{
  "hidden_size": 128,
  "intermediate_size": 512,
  "hidden_act": "swiglu",
  "norm_place": "pre",
  "norm_eps": 1e-05,
  "rope_theta": 10000.0,
  "rope_fraction": 1.0,
  "qk_norm": false,
  "bias": "none",
  "parallel_block": false,
  "init_std_up": 0.0427,
  "lr_mult_o": 4.0,
  "schedule": "wsd",
  "batch_tokens": 65536,
  "dataset": "wikipedia_en"
}
Each number is 128 + 32 x the weight over its row's rms, rounded and kept within 0 to 255. Layers, rows and columns count from 0. Numbers have three digits each. The size before them is the row's rms in percent of the matrix's.

# gate: layer 2 MLP gate, 512x128, rms 0.102, rows 80-146, columns 64-127
# up: layer 2 MLP up, 512x128, rms 0.101, rows 80-146, columns 64-127
# down: layer 2 MLP down (transposed), 512x128, rms 0.175, rows 80-145, columns 64-127
gate80 109:091158172138222132130166096108123157149140107120186157100089119133100199074081134130087133087194096163095154147115097182130073169100149129152156118067140135111120164089133151134101086109066120
up80 098:100136129070084132095165138125127136157129105128111129099157142154192123138091106088111139128195111139113182182136142162086069186033123132140148148128100092092088178098157116118086118150052127
down80 103:112155140087152169105167181148085163151193124086110128077096117173155148091028142155060153129175133136173147187091134166155104104097173117144131131085080116125143171100143089124099110111097116
gate81 103:091196116155134146173134088127071150149145106129166132130073104074126139133153151199104167117134086206104059123103122152142139138131110156105102113114097084126170168111089084115123117125100187
up81 096:104172169198159112164155176134096117104183110092127061121073161140159128185091143160133111153172126160122108127143152121088090106139145058081134164159173119167165160120146097144122078131141149
down81 096:133190118177145133146132092102107193130106053124123071138130128154113160145153149177117140111078092182124067148167145116117111179113131168076115186110117112104129126149122123096143094115073154
gate82 105:115136136126140119128144083060149168149137129152198094100062108133116170152158143177135110118121187146176118182156135155148162096169104175150137146109155151148120140166118084130093125125144150
up82 094:103106145117161167097120136141139125142102142128111102157199142095129101112038067094147152113194158163078130116138114140075112120145133110123163152099139119193099143168155129123146126116121031
down82 102:104121152094116135099165139127128171077099060161124056121124135148121137103131148147132071050190120130205126150093150148117142145154124150141122131087157092116119114134088124150093108112139098
gate83 103:073073173127112111161137071117104117123108106154123157129146094101079171165120196182107120131063160085131150130121093138141123131131117155088174132082068104140141136148090100124130112205223097
up83 099:119115097092160114163114151130066144115057102129119195131131149092120147101158091114128053144101083096155153180116074110139118113111104111066136168103054097151129131129148132124115138160159063
down83 101:080113199098159107149159147137152104102107190147118162134086134078107140134118154116093113097136149159104164107127118127110142104112085084077056120134078116161170105127151110114094105151206108
gate84 104:100104131151155120181160169110063123083126150142121103122092170090095147176107100108146094142123082117099074092134047089109154095139200090088126111102146119136149125131122103157156101098132169
up84 109:118177074123162121142134096117151163119139208145084119067182170207084120110127156094111170124166136147139194135119158078164144103058143065071186117175098141122173118097132098107126136162156131
down84 103:145094115142159151125123112145149172107102114155118123113124089143202109157138182159106151152160114100122079115169116140110086180156100097220102103037079117091082157100151186116112190163114137
gate85 100:101121117143171116150149086120160126162095125132168129146134137129157153119206090082129107069140159183128120172071118146168199144133185181162130079088134107141168143094213096112125150122140170
up85 108:132110098117145101151202138076173098117114136131160122090079099121070119154142164139150139098181171111182177122125179132126091132126118174155076085148181153127119170125197125059086103148133100
down85 099:147105118072186105164101136113116139119112160076156115105124147147111138102136101116141109100172201140105127104067117101106135180084152127174058114166163095112136111160146116137129101170199151
gate86 102:119132133179128146179129102126111145118128084132097148127188120096174130131087168144082121086171121176149080218106168120215087135146110114090087143107102076073084149111092127110100107056162087
up86 111:151083143102103058118095171117090135127204163133115134145123112150122048084158147155173114205134149098127086146142136134117151084121109151137096128166136155137189132117110127109180123077155166
down86 104:137088153179095066098023134135170142111139082092088119135100142112072060133124116127166105151136122169154182116080113129181136133119073128144139194133163115081214144151093116162113118127140161
gate87 100:120142109134131141133186094106175154084111190134132128142160088141141101127122170137111134107116131131106110087117133175140144122150215122231125146161129182084142125130093154101174128109110131
up87 097:109170163066190140142134128126181116155089089115095143164093104154159147110104119145184076192180144102126127153100143104122112153150064146174162131163149183085148126098152069086074124114123153
down87 098:147123108123102105122148110078135108153172140113156116094196179122113117133107070108057127107168202123134130108123095114135193131167166083131093147212102088148113061143174129136061102183166147
gate88 107:070142111134142115148165083146115163121104131148072108112079125113094126163130121089165127081100171148206111120106170076153164132148151176176122185056135125120154118092131111092059096160145076
up88 098:093140140083107096173137116111129131163122107152103099107128121118054099157164111136146146115111102158147146120102125064141171103117137107128129204088131158101149074123080096113098082171147070
down88 097:159165176117100166148118157063143107113083048122134100089131129162136124069184128162156113146155057127140178151135108117099176135117091064085096131121112167108116102153094156067060148091146134
gate89 106:106123145133118088163157139178102129152139146147134155166154180114127125139165143135097103124105091186106146148140107126116138097096141132196085166144139101179170080061124141138100126073085112
up89 097:132126130093138155124119139131105100193133191168141117128126134096115115125160056163119112149178079158089122136140118132087128094087125097192110127141105166179152100113167123077123165096192089
down89 100:146101110114096132137161077104176166180091099128165118147085139152125126121135119102157111141190132091143123178075170115135132110143127104053175086120160152106149171184111144081158128178141151
gate90 094:067154112114163144140061136093118122119142141079123171172112071109137143133176100085142104115132148108150139116081102161100165121182180162131132140081168122124129137087191157139134114147060163
up90 103:093133174155133105111152186141080180100123119086160106142185165104131091082091116121089159164080168117144073116133137122117116131104135153130154163119083132141126191149144080199141068131110172
down90 105:152160090108146112100158147092124118152139109142156122171155159134098149075192094123123163144090103108116110138115149078150126122193114153125150136128035151116122155091145172119142081118092125
gate91 114:125098101093087170112133162112151105104112092176110090175096172204184126184112131115100172105127093125193111148124127118087180114133142137093183104110167121124085137125091093079136141094149127
up91 104:113140087137106198143177146072180143130135088146142101161106152209172142150138154093128176089126139173217121169127136145106192132156117105082183142114165135151118135131128067070079181141133118
down91 103:090098132092082127141126107116150148159101127154206127112097094060067142116116115183141129128142158108083098169097146088152081125136182176107156159108112108110178101160101098158132089130134124
gate92 112:116140171159153197118167108109134142148116106112217126131168085143119153168196102129158143090093175120137180184126115158170158086098095130127145059113125135134138142164122135121128136146085113
up92 107:124131146111145147117143123132133139134101094105206131140139060142157132185209088150151111133135195137120168159102094151134183106095128149095075088126124092173113112170097130083119133207081147
down92 104:082175197129106147141193111120154172134094069107126171133112109142142130118150131088123117142115072080148179175058074130162049166075135158141091139113124137079138164160099066162154094175081122
gate93 095:123186141157139130150202103106125109079178130146121124183151071147097096134152125129150111149109102126182123131071127124148094134106053156152119163157069047081115122148180137164165098079100151
up93 097:156084094139068125112059147161132101168089144149144116076059150079157168138094148177087131103181146139078148110163143149107156121119205095084127061127153158128140181122100147116123161207120114
down93 098:115150132138161140138102164216122126165099069125137129066203158083117160128109159151139079136154153125143108091151141166086147117065122107174098116062142103076126106120154131081124124089155127
gate94 098:085126093165070146142158076114114098158092162178141152090131092092124117156135129090140120122104155153186146143166186097155124136124102125170135139166145177075162110195112117140179129118137168
up94 097:144138093074087180153122075135108100152131120157108080115158133107151093154107155133103143140059114088112109159111141156157105075129124133122173127132151126114113131176126147139130185071124120
down94 094:116095150120110100117165083081123147138142127209128154115155071087113100176145099148071122148070153185118094127164162107168125107136115162087151144117094118157155135173122102100169205108143165
gate95 099:122148131188145136123143152102120124112135196124158110104185125169092134135144135191149114105109126096092102128112139080119129177112066146088149164104076113077145150137109068167158138165161128
up95 105:075111175158144147111074148144086103130120130161181131097184155158130102058129155239136126123123148115096092117116099090132156151105101153109145198163095163078200142130157142164072109177191125
down95 102:104093165143080090106109135209130156130081114105116094089167161192149144148134056101134161148145149120132070137192070117095201174118115174118140145160174131143147153114140116134140141128189095
gate96 105:132115129109146193100147101117076148099116087132100153106157156104166160127115143121102136181055123148147163129092109143140111114140120095164109155083180177110179117111088067085151106145141119
up96 098:145140149141144115085116110132158182116121102206181118100104165149159139159119146130097126102091157177148112090110147071094156091092106122157118148127166156167186085217160108128159197074141074
down96 107:136117092096136110123152096146127167101116124168116136123076146131146171077106146124099081159064104166154155098137102056121108127180112082127110128127144165124124126155130128117127126130122130
gate97 096:176149177175137088126123111155112126097122095173159127130156157082191181129157150115148129135141182136200089128138095124140126167127133163202103168092105129097115179170140142147142114121185100
up97 106:198184173179145139116132141147127119136114141191152103141123144135128210169202147139135109123133189148149127141172140098126101160097148173181075120118138093084112169150155146105110110174181128
down97 103:163125111116123136127126116125172150144147098133051141127155105131212184136181124169118184081123135102127175117100093131118108198180106080142109119092176134136185205103107125128153087109074148
gate98 090:109078111150126141103067115125154147117138140170180115059171118146090128117125148183132137121139165164132117142130114119105110137103117082118124201137137107125156125192072149136108081082122139
up98 095:121135144084128112164142151171039160109146092133118162168133099082152109144090060134120151157134118090138173154132061123122173104156111162125153082088126134145130136111165152141160155157127126
down98 088:200136094177171171104111107119124157115199163120124178157114155152158166124108126148113144107140179149154095133149177136124073125066147110110147103131091143093070116144169125166119134143132129
gate99 101:183128124141135121115094115142112121156168196115126111159146143099129092121227141205190149126140186125114117129103107087131160125079113170050136144120123093149066118079158072091136136112074127
up99 104:097102099114102186120165147134125118116107108142181153082107093109137139125112070115043101151092132118161138087150129120119146132116145120203090097140109155093212161188071156131155174128128111
down99 104:097102116138130155142204114179139131095051187124144192158140133148135097107117095145082126180064206105117109114120126109096135114086132078190115096138147128062153147113079176186131176123134078
gate100 095:128165133126145128119155044151153124175142091119131106084100088124135129093143144212134152084150113146138118201123067189141125125126136089118158080079076140109157099118155116142102102206157116
up100 090:150109121107111151108066140127112124114124107169160135150151031122144125174150160165118151117127194149112170099140211077112089108137151121078168119097152187137090169139136093113097168140122151
down100 089:165140107134152148190132147154125163117123113105127156156180176139064120199127124115128117188136141092092111119138154077145103111147145124137115087166195107161072123140137124099183140100000119
gate101 107:145193096150141132131166131142132169180155175108149078155175125080155231168136097122092127162115148127101130143140121178084134118069127132150057123130105116132120096120124182117146051175141149
up101 109:172153137150161123090122065139139178100203149124185179108101104160131159084162154118046112140162144146118143136103138167087138099149176093107135069076150160119158189091150134086158103076130126
down101 106:191126122155106117155122105139105154137175131070143123124123095129147157141151074167113126115141140114176173102067060144108142125147115138120139100100058170153136127085081114123208075114143115
gate102 100:123123182122162109139133168182174176184118136117090145218075123144165140127111147082093132124123125113164156135171078173082076137188086080060128114106081100103109090175102123119148130116125134
up102 100:158143153093147120121146196072154150085173155140176137138114132080069137131061095130133096138091090133149115136115091152132111121125178116161145139133208135133133101096087103193096170144181120
down102 096:121145104129107148092120138155122122155113152154092160169126121134178145074140125064131045129134162181155123107103105161124122133156164156070112156115180099097192149152145139106119139120176138
gate103 100:158105128141115108153139166166134088136194124144160131109083149152057158165107169089113097105140132089120204157154135174150092166159095154132114154150135163128143105114169152131167095133075152
up103 106:143133088101118098148195129136148145115083167096169157114112081067112106094141096107089137142139101129123163113119157161172168131096135131107127069139192185088066112142145084115187081102151163
down103 101:191155125105134084139076103075172162091081147133110142117116076173132153153129129171148120132119136160057139122103151055129142137090134186108130144119138101147121091100064086113131123124107063
gate104 114:127102058127130143095134135162147129120118109066103108110087054168159101132060128096172110175136151111114163094102162113125155140154089111127138153103199128144126134115090066129148150132117105
up104 111:160117102123123166146128090137046124120113091124104104197131138155093081105180139180148069177135087127102139098119078134091108119127140155078111127073047089118171115208134139161162120182133125
down104 110:154134179141118114121141147125121128128143182177121175167154154113071153104159168159112182120115090111113082132108122140144136096106121144160148140101152074090129119125169188158150154126116136
gate105 100:086165133151157082156112116121168045170135115107144087119133161098072143139056132113135088093132143114118070166090119138151140054123083115166120146180135088165117171169149159127128157086107147
up105 106:128140103131122085187132084127166128186113076136109128109148159186114135128093195134151156109128110111116101129112143164141144107163126150109174141145153083173084157141115133102125138124111098
down105 112:149147168117090129132092112116144078128063127081159181169131158132128174178110109032148149158141083127081067124153068137111109077144105126146146136144123113104102191117143142125178120162095152
gate106 107:156143109139169103182157140141118136131131165123113120108114143169138156093171116118124098131121140114127111044136171150136083156084117203153114189094169129149111115131153157090116085079163142
up106 106:147165126102107117133131079168128166128160112130114111091096137151066122079133123109101117077161129139127130167106116078122111133166072167107095156105116086121154083166124177153072032090114135
down106 106:164090102082116112189167061162155160188119089161124146148166131112078178143114117089093058120125169138188126140091152055160117152145100118141142104101146134099121067123112128120108063159121127
gate107 103:124137097131198110172175122156182164062067132163115109121089099086075174101162135090192177149104220109076132080114155163155080135125099106124136132093116126109104114111163103124122147132120112
up107 098:131121156129124111125145119070096166101135169086148116097070163145200133123107132166112130139113164083122164170149157101124126107131165202114086145084095124104099170131149122080123094111111188
down107 104:064167154122191127139094176132093100113117115168132130085143122131149105124088123125139150139135209136114203135151100171103128145117062128155121130174136187153114106116100162119117161096111136
gate108 096:152174103123105094132130115168083078157150080143138129090154108117143124143072130131121077164208136102150142123154120117122172114093188154102178117129164116072136090118100103133157081141148172
up108 102:115121156109186179080102131165138191128171161169089131130125143178136151136164110091148166084052067123095126154105130123148100167144083102165096103146131061152150142131118135137082172124184099
down108 102:103101110126125169080079086116146145121161173169118130169176182120122122092172154099065173122088107098129172123155140118154093154139143118143093091194118125122153137179129122126114164112125149
gate109 098:145085124105128228101129150149186086140127153128096122137091137191205095136134186074124121100152140086158094148156124133128133165101193099103110147091139102130170131145134115159149113124124110
up109 094:115173113145155141105091105105150126130163140153121145121068164100143170166170117170135110130117144152184052154165138100136140110140158120143149148102103061157129132172176137093083141124158133
down109 107:168114137140164226110177080124163083117115154094069101152090182155173095143161116104104103135125163125149115153099090138118133185106126135183098158110132089135191117143157149113143140158180130
gate110 097:117145151155166097177116138064111093149182116117172102144148166083123094127208179097148102140187131096107096229117117155147128140165127131150100154151108125095156159104117121094097149102121177
up110 107:176173131066058142157172087164212059127077104109132139097127121106104139123088117140112162144114191108124202113098105175115139103098098084110109179125120115088113134159110123097140129060128138
down110 101:066105140087135108112075085195151111129140119133142165117174091112099109066103082128090136169108186157092136102060173139107133167085103038148090126123151135137108145136048109135166117109148095
gate111 100:142145114134103123117167075114179149118186111193138111098134152165074151139134092098078139107117099146131150111139158183166156124076169145116189146119134134130219085155154084156113095136155149
up111 096:150106105142129189090164214114160096105143128147136138095127131145106097147151079095132112151166159151137144096157085099099158159117167139098154092121108112099185139164160112145113078116184148
down111 098:124107091180145134152140151158165175055077101160125157080097132156138087179130096105166147126136073159148133101096069085119151116122116111116175156163146182071115125158150127141153185127154147
gate112 099:072159142153108120114135106124118169107190118084161157078136105138111133119106157110135111160121174155176142119157086088138107155177143130108119079144164161182111115150116120185084120164118111
up112 095:158077122132159087145128072122165104127051153163113176163065119123106075138152091164107127189114133161157136196164150115142131071089119151127102111147097107112067158122122158119094114076124132
down112 092:120160119128104106143172098112209123172102073126157150141118117073130159139133175165136105155153174103183124091185140102195147105061135135131127073090137140092114124095105102097065150130156119
gate113 108:132161119135160044166118132152117130163129100077118137129138080143148147101134093181146105162210148151113121105143136043089145131085114213159133169097184146142071171157179088158129185157136162
up113 107:116110120125146176132136116113173123091142164219130101174084172137134084181153075082153195138131145159087141159137101177154186069145133112115132057165127076148192140129083173087173065103137146
down113 103:047121143170160137164189041124105177131166138182190142116109128144137109154131074158175092143103136145112131136146112148146135143109108099123121059204085123098102096169114120110174116114130101
gate114 098:107126130179141135120121157133104144139151151173122162118149126117145156108175091093095159147130117177127107076152127123132172113057127139077164110141131200125128163115098110126137112113110183
up114 097:142099127093152121091133138128194137138145139105148123160142173115112130111058167145109078136107142098099154171130129137141110143178129152121126118132115058130125091097136143169122142110113066
down114 097:113108128164146086083116169129122131189148113139162195165133156083137136094105142133083097148145140139131157111079129123149159095180114165092172137128101126117105073081106100179143127067127127
gate115 099:155093134104120162132126146131157142128152153152073144151162155185135112153116104077144095110153140108188040139159080138080085118124154121109163127046125139124076160122092157189103103093163171
up115 095:098119171160166120154104079108203143170107149084146136182153082184205108101126113168147126133128186096130107122163073104163116114113092127122121128144079157093187089172117154087133124151113124
down115 098:152063109132122165123110115084121137088163160164158159138198126117125117139141124105137083205159155108142135109185116092098128132130130167092157178104096125148137096095088202121114082121149179
gate116 099:078175178118129148098096141112082088125133090140159096128119132129147143164203196134086162176051171124089132190148120157132199097123106137105080195140131118162198107152055157132162121116124152
up116 098:126112190076126109067096147106123144161063147118117111089137098102184143107149093086076139255117144107125146178178143167126112168069126151079114135171096117133152151111124125132123117117132157
down116 098:140096136138185119111134147102112126128132145110140150134115138088135107175116200086137171168068197093097141138129102131095091125144100130086156202145077134210128117119159132135127114061155111
gate117 094:095060142127101120122118186062147132165141138108130129113139128150118163088140133126111124168064134097085158164103082190169080157102059125105153152113142118137147116098112154175167147152106163
up117 093:126062138145085163136147189099143110124149164107129136168133159152105176094167114143113127166059108076134144141126085161131116139082066134098198119090147136153129147087102202149161104131103170
down117 091:164145132088196137104075146113104091129147129109120140154069109170177116119148076099110095115049153151131169093163116121161147141161150121112100169146153149142140091207150123087135101174147131
gate118 106:216117121143149145136158142130111084080123101110134172097107089138160135110121136062101097030161088118108146168081149169089132165139123156118104089090150123129117178140144209142166103126083100
up118 102:104066135167107077095150107135111101121137215142093082118081168126132116104165085121153134177110130121142128071077218126141059131160167129175143167132135147154181076121132113153134191096162075
down118 102:178151097134191169143104088164117109114145099129112154113111082089168125188099169119154108065179121111087163171155114160057162094190105134123140093138212163115110124097172148074140132068134124
gate119 102:086118120157106134097124130075136095139207132149120150109131132146165135132142159157072123147140137091136174200115101125127227087121125112056178077123136083015114173120104147119203119096093158
up119 105:122110180144083081139128074060125091150117162155151080148145131119142173140170143114095139178141118127124098155139116095130168101114129054114120107104133128060142111181133154107137143135133155
down119 104:105119153133115107101110155104178119163123161150075117052104189179110139126150109186113111145086166096161139157116107119120179058190119106160162113113148118111094108134093166146142123082101138
gate120 111:070149114111135157143119143145127125164188112160109129092129090121112197114200103144081155170128142088076142135129142175127092117130201106149146139090087135097127132108118135144123154147097149
up120 113:042158116201135144166127132146128116109155087160107126096115125058137172095132071133143136128148172159119142129098124160139082131170149099134124166127177134138136112132149076148156134130083162
down120 109:135128163097114131148144176101156075073125189120158126155157087138095125137126097123155132203157135095103143079096109108098156153053145155151080113153125092096102122127158181127095180154212143
gate121 100:136121176147152114099152115116184108146125118037065147081173171059165171088147139180101140165090123151190118132043087154114157126044166121134116171139097138127130140138166088118175091118128110
up121 106:197110143158158123148179139120193120122101107071131183122172111134170130149181161139118187172145187099169144074098126112109157142122062083132148091086112185120074150147196177142175119104112108
down121 107:148079155091137162138168143144163109155073137074129098113122113170143144077187104118090184130126165191178135038155163128108118178164118041163132137110155176121098151109160170082167148120110112
gate122 094:097108085136140165092129118136134114165177070126120159115135131094095149139164082160139171131137144127090099193100168141150134170128110104087149140118124141144117131103128110078174106133162072
up122 099:095121006145159158095116153123160147068138101092101140104125132122123149136196074114134131147119170124146139148069169134089105098145150121130093151145096107153137150107093117090140138118077077
down122 097:136150172129157092154138152160135157153078175141122134106041099143111084125129169136168100100125142146170221172085123120131071037166128146121117130099092090152198144140132107168118125115133141
gate123 098:155118107136110059126107107169110105105117128120134117151076136132104198119140103136136106142119173131110117103108185132137106118099149101156097150138031081139129133121106058163113140150111115
up123 104:155069158128156108147145183087168139182147149133099161096148137155123072188108158106112125079128094138091139171134097122113088126149129137131162107120188120097084107112183168126116127145141120
down123 100:091120124099165116104130168166191113120170162183149126137152175162155093141130166178084122096102112148208128104107147124127101159075129134083161112125103195069160147139115185124166099076060149
gate124 092:112070138140107143114096065155147170181170109181174115123123127185122140132134162159178114141095127130140137159103110086123084133137153148121154173163123141173152126207095118152095170119105135
up124 097:092164130049148076150144118126104074156073126071090142201169150138085198135116129135137103098101085135195156167120164144207142125115136158120117160157132124078147133124118088092140078163121114
down124 099:117136107051165153203121067102091115135154141074083166128157111080134172166178124175105131093116128095120166121094155101164184151104137146058118092094135133112133151080119110132127114121115050
gate125 101:148166142120133147092111086129133148176102133126088156141105128161100111106154145151089123123086146111105103160116080159079194087058097075037161139093179119076125098206127172143147135084082131
up125 101:143141115095126130068126111154085168112139088125121132138103156086118143097077122098121189173171114172143144131137150153119103112196171159103175070137088152157114164111171115128121108149157159
down125 101:144157142109138157105156121108119138111163120117102087127159127137096102214117129104172119158210137164131120105142091176042135162100181161081176094118038105200113117113197150118171163063143129
gate126 101:135145143154099123132098149110135156108164144134168158097169131162085118050121180136070172173093090101086120091129153130109157096107152160159134187103108134115120123112139133148143193179144143
up126 105:112107116112129096179159093123115156133158158112107092151138162135158118066128186087078123158061172169101122065100145139177172114089088140142092108151146110084106126117167106156157198119128190
down126 105:156096155099130152133164099135179098116113135113072098149141122107160208147170126124096130108134157173104078078145124138101108080122124131148086096190102146110182114130145061109180136123131108
gate127 096:155137126154145150135140116106089063085157117148196107110055092121116131152092105141115173147085124099183047152124099172105134168130092105084152151074162159132183156106161122149145165121141129
up127 092:161103143153106144073108093069104154110112113106116100160105061123109103069118130081166127107100157108067133106081171095158161160101159106144138141119147133102089155049208121182137131101153077
down127 094:080106124118080060124159151091154074201147157116115158097092094217137082131151121094153108127096107121074090121115164121133160132126162143161137104159161116138068112121134058164157084141126091
gate128 092:136175182131108091098229148133175169116106112173055105109127156145127143130153145087123129154180143134100138119091188138122115127150188155160095116142149152138187087137125095081112147141152143
up128 100:126138056142119178146177117116089076090129159103111058128097083125116091146100120113096172063130126083118130102082193194162120131090162129135126144096073146134160193064142058129156103143135142
down128 091:121087138077162118146037133117128137149113140078153092114130169158119129148080101118153140097148139083107107100168163115082131114113111094131161144119124057135115144129117168093141069090101124
gate129 095:076127202141099018114155145119064142083117123208044106124112147090077162122115166145148128152100099075115173137137222131094113135117151173115166103144164149160117126108128101133158102161158097
up129 081:123157124093109071138169194183058145163107124168110149059167141086129094097118151107138113134154189081208142157143167130091146107140141142090163139091149166145089181135090089096157133162160137
down129 096:160083183144125027122180212099127124072128141086054129086088126052149164137100184124160129130114083123140167168147160087105135140149118139116154114200185178181134133139094142112089159134151133
gate130 105:151141083128130162162101163085150200135105150113094163165129077114113157120149108093150083134093165179163063148145158148115071115189091116122167094175156156087058076131099111082129128110087066
up130 100:131114128098154107107091160101173130113150121078084122140112138067079091107098154177129137123135123139137090135137098132105196127113168152100165159109131113162175097117056160143127137106094102
down130 098:107159109131126159143104094078180144148127140130125103185125057134136145141153078100134087153093120168210082124172159132122090102138104123084147091158170105152099081131124110098153089132091091
gate131 098:112092165100128156141129097132154140119102151154105095134132166163165115086106122122124172163142127157125069214185160132150160172139118182133152141072169111104201166119143124132181119121118143
up131 095:087117182155143096147089152078077181165152130055170093158158139144140100153118096192135084155130115192128116119130127123156122080145128112097136075154107111172083091158163072052073169115154128
down131 103:144099131101104114149168139144111135126121080106150118141206117070182115087072052116189126107127101132164157196076133149131173084172145158125140141126130163051093136157085180175053083083134143
gate132 107:134107090107113151171120092109145101044117144176117118195148162130087121153134120134109108099119106129140106099106100158120145209151126133138159151120106124118111130135110083131120101094102102
up132 102:097113129141134159133078092108083129129143170168083089183137132102112100150135131123192129108148157125110072148109044137125114129139117142129189118090118109114160078141123080121085190120127140
down132 098:087149150186116175127134168141141148131150076103137119070083159121158158173093118131147144111167216137132182170169129133128122112088121176128082145109175147166169129111037153050130128106161118
gate133 100:113107171113159119104128153093103099170128146152104101096136146118151126126155051104150103152142108127094136158166108160203177154103098116170190111149126086147183151111050132129144120117092044
up133 094:107089119059161091121123161118178145142194111142068163105142133116189106166071110125118123116122120113124125115180133076142166123134064065102132081179183152156148112182142160142188061132156158
down133 096:089114206107186072120111081105110115194120140134141136093156195137141179111144110146129058123108100083153133078119170125160203127180100096134139175092144099127124113110145142121108130120085135
gate134 091:111163119148136126088163160132132113111120165071185166166111096145068125113093093121120110109124180124118126139182173108072144142103116160142166194118135134153158214162095105133131129167154112
up134 090:123154161120149061120086101116111170118114183148108115106125162086185191123180113066189099136145132133123162116137160150155062112135132063178130193128123135151112082106143118126140142083123094
down134 098:134149113113133105092104136123095138149142123175081134124156122081232158129105144116182100088159115136114082118146145122160115137125138036197077131147088095129103084141128125131130134085108110
gate135 121:174097089116128172165215136190194105174128155160068104147080144099049121131107130124075176092150104164142112130123155189175108148106109121111151128102150099127184152128127101109063130153096118
up135 123:132173126111137178156223076153178096140111159134151062122089115128067125120112167158107191053136137117138127122140131176144111113126132102143145112111153072121140123162131127137064128204150131
down135 114:115171194099068097150159143064126137127132085102156137083092142141098141124159082145161050153093142193205127176140146109138173165101109188101111145097094155119114121138087133137108102138167111
gate136 099:160161096095076100108077090151111191108159144164129094107042161124105128172138103120113076114089070147111143082082110104142155178143075110078163172071121135161130202158120152170138130118125191
up136 100:169124131132142101145191129152157103158135148126134175111116098063100168117089145143086130055119152111194179113111158091117104142105172144134178175122135133183105121123107094121156089146147161
down136 103:167107142150090138162117124115070201094107176130136155167112161164114127118126126156079100161128158183073139099107091048160107070099155117091181174049080148132165224144187098160157134149139133
gate137 101:063170121111123094119130154132132133139108106152113167180100158132128198156127151103113093193133102148162160128085150158130081157178165127146111081159107104103128109176107091141078111160116173
up137 096:054162096149139096105181145113207133161162148152135126096184179120120194159110155115129171120214081127118137130133138116145150179123170125142150118107130159111131160139195125060123138130133181
down137 101:076208123090079093171161169124132127111162113150101181147201142130137190150119144112111102085116095167155074176085095118158111153146193162113117141212089158103137124196088115113135139114091144
gate138 094:156039078207166093131196119092108142089129135119109148067098115099111172105185142106128106169119109127171066091137099116078099100125158108121142165117199141144114204137149176110122076104126140
up138 093:138115097098122122097129147110117136169080143106091158128149093117138164124089140118096124116205047139122149167122156139147146121122101166113099159152109115090183065132136122138117120084133095
down138 094:119205147156097184084156115142067118132110179095130155132121101126143127154138087097141126095175122082127126160100117146146160103158132142161134134107189150078202084092132096159085152139178133
gate139 107:129134065164116067181183127149147148121173128135146123078153136148171162108143112104116124117171100082108134100173143092110113120161152125133114121080104131101098145119111165129105126074184110
up139 113:124133158114077163060091076141162107122103106113121135157121087124133073176137125140096113097073080144158084141102118090178189093100092152101155186138180138126167138120124078161132129149108132
down139 114:136126133135102127085103106130139152162159152097071185101128120134134065118152166149112112080124112139158088142146096064162144091133143178161145178145175121128150166105141083113149121146109129
gate140 104:098141096095100121148159093113123104176163100109164047103072106129072191173158156201132131086153094122177151214127170165092160143085117118146152150143073126126111202170059108083152169120113143
up140 104:141131124117173129100078183091112163122143087052078175082206131073123096091113124104106165141154124081103127115163124085128107115071127108150090128110129125091058163070145110137155139128107128
down140 099:172157117119142139166077157117099151113181138085065128143141149123119149127096153117122123159136052132194188114060188115144157089144138127148135130079108126122072120173142150148159123146104163
gate141 108:063111114129064184133120208147138158095106123115150138095102116155112155098133134158130152122109139118153132132118143142126120141104163157089197176155175105148114085135152102140083140091155133
up141 108:151156139136130101125130152115167173150168179133178066122150133150102119118149128179178119134105059159128070143135114071137089125194124032181124182112144179106100095145110152127164106106131136
down141 104:078045142158130132123086145132151068150131169118120087107129139146107105108112131097121186147170124111109134141119086125107157078131153094190118162093110147156093095139137113167128132147149146
gate142 099:088118145181110117135109076054131202094134124131125123108093148114088150166165163133079118149129117185140166105152121141130115175086148120065175086072077174110179181137169100169140101107132115
up142 102:103136154161150088146098101086112176069151106177141127126104115125088146136145087131128100133128131166076199095107086156155083166082113153099156081111103162177177201132145196132083128116136099
down142 101:180120099098158137108092139174114045139132117191122090115153152155188100080099056160136180129145082079108106129124108186091135144126123172130053139132175125136105053077171159093105183186127171
gate143 106:137113149174085133171176137141088101126174123144132103090107194053125080110126116142094141139173108144081110117125129108111115125115142106122135131112161112104146186144087165162121128104086162
up143 099:176141203159105114161099146094091139139180143151124116130157145081108125172085138125089168141137078137143122108145150139098101224111133104141164099109167098090144143175107132088155138159096136
down143 102:170139134073142141121134112115147171095166073156180087123191118122090170136103077128131088101063112123157137197133132122111081085147130189173142147155121103144155090121130154096132170161176162
gate144 096:154093129102084143067097119072188187107177111110086118117124119112099157102148171188117129148151132130155138164170094115131138186123150148109121070165104074102116202141132149168132107080072165
up144 101:129120107153158112106145132102176196097168140101094075134103121079127141113168173138122171167191102191152117167147122124149107195114156141116134079128142115103142236160134112154133121117118161
down144 101:105095162111183152153091154156133091165089126182179148129081126132122129149141134143147153098098152058101127090152193097128113103129124110137134139135109142152095076098103153074133164153064160
gate145 106:128111161144113102143167098126177112194190136133135106102175096119122161132178157089154145158115159084156135145170152184146097144168101139070156128124098134108145121142099171105106172093106131
up145 115:147090134120128068158156113136112123148178116133094114144104105135096114140094099099125106071141083166127107133089124113095180065090191097179162133094093135144122165108181110098180125174123116
down145 114:123144101127099098125195112204150143114114108046152095180100104128121126141048161103143112080082088164121142127096162071103192103098085167176144094050074095104139172102133178092148124134179152
gate146 102:093161163129177100159146141090139125103141173195118131138086086101195170121170138199194101109103128163110128161132114172134119138110074166114177128129175120137102102112147159137179192117141193
up146 102:132136146120080132151144095107144087056116152129088179140156145163144145136184118087136127094176122125135141115174133220126114189116126127116147115142207108142086152059176152142134107116148168